{"num_hidden_layers": 17, "hidden_size": 160, "num_attention_heads": 2, "num_key_value_heads": 1, "head_dim": 64, "intermediate_size": 640, "vocab_size": 4182, "hidden_act": "squared_relu", "norm": "rmsnorm", "norm_place": "pre", "norm_eps": 1e-05, "positions": "rope", "rope_theta": 154000.0, "rope_fraction": 1.0, "qk_norm": false, "attn_scale": 0.125, "bias": "none", "tie_word_embeddings": false, "parallel_block": false, "extras": ["local attention windows", "shifted keys", "gated attention", "hashed n-gram embeddings", "a smear gate", "an embedding shortcut", "capped logits"], "init": "trunc", "init_std_qkv": 0.0547, "init_std_o": 0.0105, "init_std_up": 0.0547, "init_std_down": 0.00469, "optimizer": "muon_variant", "learning_rate": 0.00521, "beta1": 0.9, "weight_decay": 0.027, "lr_head": 0.0057, "max_grad_norm": 1.0, "warmup_steps": 200, "schedule": "wsd", "decay_fraction": 0.583, "decay_shape": "linear", "final_lr_fraction": 0.0, "batch_tokens": 8192, "max_seq_len": 2048, "doc_mask": true, "train_tokens": 99310000, "max_steps": 12123, "dataset": "wikipedia_en"}
Each number is 128 + 32 x the weight over its row's rms, rounded and kept within 0 to 255. Layers, rows and columns count from 0. Numbers have three digits each. The size before them is the row's rms in percent of the matrix's.

# layer 13 MLP up, 640x160, rms 0.12, rows 0-191, columns 0-31
103:113107109152149172161127119092114133168165108151154170088135113112121134032123104086078126046122
097:034117054064149138127083089098075127127099055134130072121110141172166081121118092123104090106160
108:038103182119070119155108118044098144133099133148129184159112101124104121179106091122115098150125
106:115154121126150128162139142138136144143108099140154134166104151174082164105054168094163180075061
093:118116131114115067147147092115056171087074111134168142143076134136132125106167169086100105137170
098:095156093160190073125182108123073127104170080200118123141110195070133113131087061067143154126146
091:149143163102108184109139125181145119121084113131134151164112179174045161160142136117120148158141
102:142147117181109160094090090152076143137140120146158114116109156204146105117162143132075123152171
106:075183160163129100166068132127157149139103136065174124155131182113100128146147130185140172126129
095:077101157101179149086187155113126076092137118174188103117177138123125191073144135114137087113137
103:119149101150140116139103083104146157041081120133133070125165125103119134138126215100095134097125
109:116104117120149117214063137154083155105088145138168140137108217092117110125093184198097140139165
102:122090121173084069165135221162129164111177092143135157099185110086093177122164123081166126127129
092:109129109175157077106130092116095157112138085147130120115172178091077112114125094158124149105124
090:125096136168121087153071133137113173105140122110110108128137114130074096130116168158133177098133
093:101181165146096112150126146116149068153155138147151180108108120123056112105183147163174116127170
085:131133162058140089130149101034081118150102154123166101101114128098131158169207177103102148060147
106:112166117146119118137061114147133091140087109136115126181082150173066216128031128131123078106127
092:138141046163166187127111059129092186097133140099137147129137145183082132099131113101044102136114
095:139145134189096151109108125126066140132140088145155106095071144143072192072182120108188082151124
102:131160054143151137092168096128105144129183124091121098123157142121154105093139171120103144093161
099:117181135120106067134130089107113109126126124127125128171077144141155096124149091086093153146142
094:084083086138141069120112161151152081193143149170142110140191127120112146159088091103095089086110
109:152202097079198081136102125132074100113160128134134142106126109132157108112066081124122184083104
103:080162169132125126138108160118176051117103120038138064210161131117114112175134129146133056079111
102:148087077175136137094102119070140136108164106171133119161107180195104131146062091156138141122170
102:091105099145118101129120159069099089053156105131130110126125127191087083041100184109099125116133
099:111132172176145088206117146136160138179118099137138165135097107143094124089180182122088152133152
105:143142125166061122158115150137067049147189133124097095109128136176067128137133126114137155081098
078:175176178123050084072146117240140144116121136134156070095129113094180104063117091142178119167171
112:102187146144130116145118110123097088139095071108079132141140130110110118071112170111155123157132
106:110030128171141186118216126081131120073123149145173106119089096056196123114148128061112143108073
090:105183161126187076099106189092084146082088063107109089109126174118162109111120103138110109108178
098:138071154105154109195117123159084190121120101158092137083103116153101136104148216113121124119060
096:117096111110141122096138134144087088111178202127152086137108113229136077166141148105078159154136
090:162134112130079075131084155167153090182123116144044139118113155140111131155141133161136089116072
104:088099136138157120151120154111127102099187102144149113169110157088121123117135159117087075152122
101:133083077080108125113133112069132126136144131097144092176135112163087089114183140154038203130141
096:086129134135136143147165117090127145145114136094115120131120101136114123145098146152072145116106
097:110112150107166111143153161176144110156125130106099123157106173146095178151076104095189122112124
106:093152085189184153189107151096149066129071099105176145124063139136140166077046137119126100137144
098:100196082119129082135187118128128156065190143129104139128108061113108158107152168130140142189133
106:173116134140116125165126114161133135129086218133113179146169226155124135177167129154133068082092
104:151132056140177126108151131112114140165151138059160095167108130143126184116159108172112150069138
090:107088094173120161160128139088082168130120071144147148113104109121147090118174092124141119156142
111:123177129044127103100111056176172092125160123151171115165181123139142127111195091154121111138142
099:106108184141114159159128159060111125104143151093163103146143093112094116092103122150090136079117
096:071109129136135186108116081112120176119111155167086153131117119083142133103185168160131095169118
109:143086133138126160105120104133137160128150110162175157208128213126176161115128181130116142121150
097:102092161108184143142097128137109183145189108128136114109104138118089096108119178129059116128151
108:111188152143155119133042133165140140170158144118066099138142126069133150124116160175124107106144
099:130132137195110096152111061129070178192125086104111072129094155196166115114142151136108056141155
107:107207111131088101125125160124116191177120093194124148129151099123074175132110141160088145103135
101:102105104127170110154102096122202090147184149096114119133142149148151151057106084079119125095160
097:137133146117125125155117158127125131143156143090120122097093126166106078160136107157141124190094
094:077150133047176134100126120135187095130135162096070115132155099117154182097060081111135152104140
097:123162084125134133090120120102100161152147087139163131053109167182138108117119120090155084093105
098:146137086145060122103140125119164081166127144086097099044141201086078126125110142093092101138163
096:142126038104192088156143123188115177110145107152125137091152116141121122087099071129128108183127
094:101084116102134100178033104081097133160195100117105189125136113161133147104134103157129098118122
102:109107145132103154176138136093128114196108137159077120084136126159112108180158153169176126148115
098:125157112142106097151163139112110106163127083134059139117137154114128098125078146119108078161161
099:122135123127175161084135034082085113139176073112185131181109156129125119145129097127144098096144
099:142083112065132099142125130096157144094146126041090099126104118102180146106110106125142098148115
088:126054129130080128086154150075050168142162152085157100121138120147119176109178148084156112136158
103:116129144069091200154125102100166115143097161121112137122147168123173133148114119179147082160140
104:136099158117115153144114167167127172128161150162137096126188125153124134146049184053097124141187
104:129126117140119136157114146103133129183118222162125118104073177164131115088165127164125072140156
097:095130121102108117144123146051091198158106159135134093075120113122073174089097182111119115123186
103:102137036120176092127144145157142082098146181117101154115169152130141161084103151182125165131110
093:117072149140138101112163124130149098141110218104162123127148151120111124143182096159159120114102
103:172121133142125142144136078143137148151096153156108117169144174157092095123106099110153133151191
108:147160126137142164150098136131077188134108121128124070149117125129149189095122162121104141132087
097:168135120181154099104149129065106107106156117117158107114130130165021098130141153120100114125145
096:135227130117117144128155122115136144113128172060121111143165113086111117136185105114120185134173
101:132110125103095158156125100168064124137175132160104144131145126114124122104185100159134110143188
098:111117101149122137119100109164124119139096085109092094161133143134095190125099160083179113109118
104:103184137192170115165143056129154152216146086120140099090095180138098122108110187133151184085128
103:127120093166078130151143151099140088081144122106081164194127093109140124132125073080111180097126
099:110044123118072091126160092055145131145116115113119144162146160095123142113130202139145127095177
111:149198137097126139191129125119136151176129071158148159125179156116128153147175151135121177105124
104:102160104177137118141076112179187091143127118099124118124152131150122155137160135100130151079055
101:176106132089132104136124095109121107170094109122120077188132187127073120151088100129130153107140
096:108088122120147132216062208123131101079132142137135109064148142161107096141129187148157093118127
099:083139175140109092117118086093189130107182133071141122073110142177148164127159109188131156139100
098:078118082168131121123139131185149107124187075072162125109108123121121173091126146081139138102167
098:170064138164146103170149072141103119155134142144123086108129160109174190095078091126125188154152
106:142143169131190161128109183099070113127152116115081134133144109141107126092135142116147050179137
115:126084144150116108199127143095132120063113133147179085114094108100137134092067091073136142102123
105:108146144109124135112181171100176101137139104103138135140073109087146135148140128135142120132174
085:110108146097175149140152162109144193136197095116185123109117107167185111123150098110131131091123
091:162220108160112065111101124130064165109170129132160226112096166200167130179125112100165136145147
110:112184110081136120216132161131124123115124104145146108093089195092150129137113101216109172128106
094:131160116150142159132172128072085143087137167176201096097139125137153108068144120122132098150116
110:131087099127135150150156141072172094103120177161148130112188110085143141146087159140118094107157
098:138179161079104152148164147087110154096110092109217138130083106122152085160103141135095133118087
095:090153100099178085088151080181133118136160102087107107145128112106146183063128138046139063118172
100:129200067142083171076146097176130081085163150136135127140168131140163145089151148084128149123158
107:142117173202107118213115083122127102134129152109119130114176135122156149141166111131135090092111
093:123169143104082094125129140113082167166112129123110093132105121138155087086140189141216093064136
091:088233101150093082116139140166104123133141117171070071116137158128098198150127122141100111085089
095:087090134145138084118113147110168138122097137058103114147111138175129138131163149127120117160122
104:157208140105190131104064072127114088140159111158136151155108131143116094172125129183141071135152
093:166167184106165136140090138130136096137151144095102082100141091125125099127167135173143127156115
103:176174199069113121156114166131084074116079162111107126136124071085126091093106161132180124115099
097:155131122134164141175160112119121078140115090115109121072137153162164122082196166116148125113065
102:112084180109127077165122140113115128041137105101157205121143150156106072086157183061136111135091
107:144104097106130147088092105106161168136153106153071059130102127145164149173124170094164115123181
097:164083159096157109123121166120096129158173160130142117118153167124051178093147152125095104101146
100:097159127166152097118080101080151105128109116098126166113109172146187100095169129153177117075140
106:096200142139133130144102103084117101127119185059126097143144155124148142120102120114182115121153
097:085087107177124131214182080103155137121119104168128140094147121157118127145151100115155166122070
106:145163117112113064179033071125154126052156182096117139128135130166111134127109126123125148131153
106:124142122144135136100110160066103113107179180090147115086134124215095123120130134136183123110131
107:120143071059121154224151103126145159098116103150084122116187206128141140133122181153108099127149
100:141123139147145074116171115060116116112119125126028110126172082155135120076090150150147161151120
096:127070096160120168125186121089110119076128116143164086145155120124102085109156089130086134122135
099:156143085190106161157112156106092149173094133136140097135166183110131153095088153156142101119152
099:129160171115117170165133122100131137183134139146155142147101087142165147150104086117123080158135
097:120135088093097043171139128133128123114173117127088129125206195141160149121143107175100184113103
096:090074160083132149134084149150150095096117133178162149132115219144147130104094173078129130133143
102:093116134142120109130150163117134142141146122169150132074171165127091118144135194151141129112176
102:117114157159161079157150143172131178131074131142098123113144103090111158114130144117149101129103
104:121135091177059143165131092130125169100138134141155117057141132104071163127152138129052069128135
114:056170134097114124095150151074159137100114140086121162142180132115137134114104101133123116141164
105:079186103151107091112180145088119130063183061166131171133173110197149131111133132105175034139138
062:152111149124143190096175132171080139081068152134114114118122094069097147080106074147143091133174
104:145095128126077164157199111098136112191136127147150091145115120153098095167176166120126120161129
087:122086150105130100112117124125101121195135070089123107155070122231147106126101103117120102172191
089:079112142068122108131147159082153108150142088134135133179079100140127078124124129115172185096145
105:103111145140160160136119120085102093103162117073090114106103137149113112162190091146127112136112
114:123154129115097098161101079120129191112141126137122114095166124163144111155163138118174123194132
095:110184206088126121207068120086110183147098093124180128065125119136118125098120141105161092078192
107:117099116112104066101092118117148138064114179074112083156111138135096123176201133166095156140056
099:119078110166141118089211132075209127190113129127121104100175133149095147100162138168163174098112
108:123141090201137078115078150094126097118088146144109131160134123116100128199090121122146148124206
097:142093050188134100138097076118131127160111131126116063085137119199129121117146150188171164193141
092:084193103144101123092143144144117172044150138150144106156095073105131162102164121155110145101157
094:083139102137127080117098121124106063085121100162089135154145121119156121159168116114198125124154
104:113050116140148109179075122107122198144173140128112176164169115131137155104078104146164128143169
098:097157164103112149177129137074095159162199088117142169123126071158125128124163140123093128139099
104:142148173181151044109152188130148124182158142137122174191140138164092163143159109080165126164148
095:071130150088120164128118175091114134047121129054087160163167117108066123200128178107131144159137
086:145111125063106114085138160106128110190130104104123196142112125095128193108103122083120162100154
103:084126122149134131127108153085141201125121105123120166086105120165109123170103080144139101168135
090:178096127122137137155136142185088115195169103138190149088158178133124088125175131107095130151108
093:130126167142136127106148199085105125141113141165118118138176147132157085112142118138130076185151
092:157116153133120119090162134142141150185163172197176081152103107137091151083128116149089138100052
101:133117080076121096216119126155116166100124095106154117129142126140097184111105123131162149133119
109:148163136150136135113175124123119115154188169148117090079127171105141111075082101091157136177112
099:067139122143179095144143123093102117138108171100061125105187222127150080133102159100131080143150
110:111126124168125132135093124093158125135119160126118119088149071136107116150147142117172115116140
092:152135098116170099102098149093147076104110115117140108125149120195140168111126146109070211072179
100:118165146147115134164142096063118109117159151179074070100170113111135098045125163141146114142108
108:118141061123161143116140152083141122132148124101134098158084144084174113139204136120106060124172
097:131108083158167142116079084099141153119162136116166065120149135117139084134080161142174164115147
084:182149154130109137119136077087089108117136152108153107080132113199094154159111179168072073111155
098:158123163134110138121080115115097139098096046102080143142189079163143118091096086139153115145128
100:125120109125138127156134112106120155055106091106099135127115149157120135135130091098113133086101
105:096139141181134077114086089145157091169137152103099118117126146182136131139148145128171093146104
090:162130097116071219236079149140106127088105109171113129109087062135136183147184131128124121064107
112:115082184107211074177128163104115111127143123096119196117173176158118117088210165133113121170126
097:134153164181120075182154093153130118182090119108171099131119136155098039168102154142075071110173
097:112118164143057097107148205137143115158182136097189178136106082157073163109117138198134095148171
112:147147168148141060121113139127114100140049078166143131156144114123159156114173115113170121095096
094:085092191106151135188126111129105163207126122187144109082128115120133105113144182109133152084115
099:161154143132104142139174133119138137147087125085098205160091130078125071167159122143158152195099
101:130100107137109131059134159055145136114124170164139110109116188176065150133191127084166097089129
096:103104158117142088140126122085127082104063171143152094196088119149112141127066168118136115138163
103:168111094109167092117128115119085130169142120023112073128173097151123098110113144190160154168093
097:112124061116087068123123086134145102146146135124150180083099156149138118134089136184095155066141
099:084049156161153186164158147071113124091174107072166130148194130103133064117094103157130102100112
100:169161063168110188161095135128113126137121127157112160173145123149106164154164167144056114143129
091:123159084117126090138103167078148143149140110170117101092121114094091167121156127151109182089151
104:096225123105129095135066149076076138131115139127123093069113110196106143159080124106117193117210
094:146183123101114091129191146108158143140105226125083114142137090129131143112097120113116144118089
105:098212144205118110118133105134151165093135095146149099103139125100098135110172126109135158089149
109:099107121117128167177140117108113142072176144103134058137098139130145126122114089128158118117100
100:076161094147170150142095069082111154121132114165098165148190134113073185170167097120094106094096
131:175066182099081146162159179096169123172155149130132156145149154092129111118166141119121129120073
105:088148072135145129127076103087112148105154085117118086070116132105121154121138133183121122110102
093:118119147128130102152133104149159097162086090168145076133129197128140183154134170161147091092183
110:095103129138103159182149085089063144140130107113184164173138109162107124154087209140130152127110
101:086058150196138145091130094130167155080153106145138127088101152135151131115077106122183086108064
097:128094120197139075101105140134118122163148099119115117123149114128091159108135099166141088148072
099:113127139114154137152076107065104139113107155138143126123160127146060099129104216145082157168131
108:068132165162112071116154106134108165111123145154133075151101133147136141101166169107120109128108
089:152145149153126107122177112081106100127158056159128174135190098148110088145129108137104102184080
090:136072129151111104127135163156118095031127101136087123103142099138131095148186140143178051062152
095:182164099168112111150111119098077142081111110161136126115108110136097118090109170094097190131089
094:146138138138129098108164134080107162108150122167167142131111146108138102143121148108135172098228
111:186125163107130100163193106131185133158218122129098109095091177121118177147128152132101104117064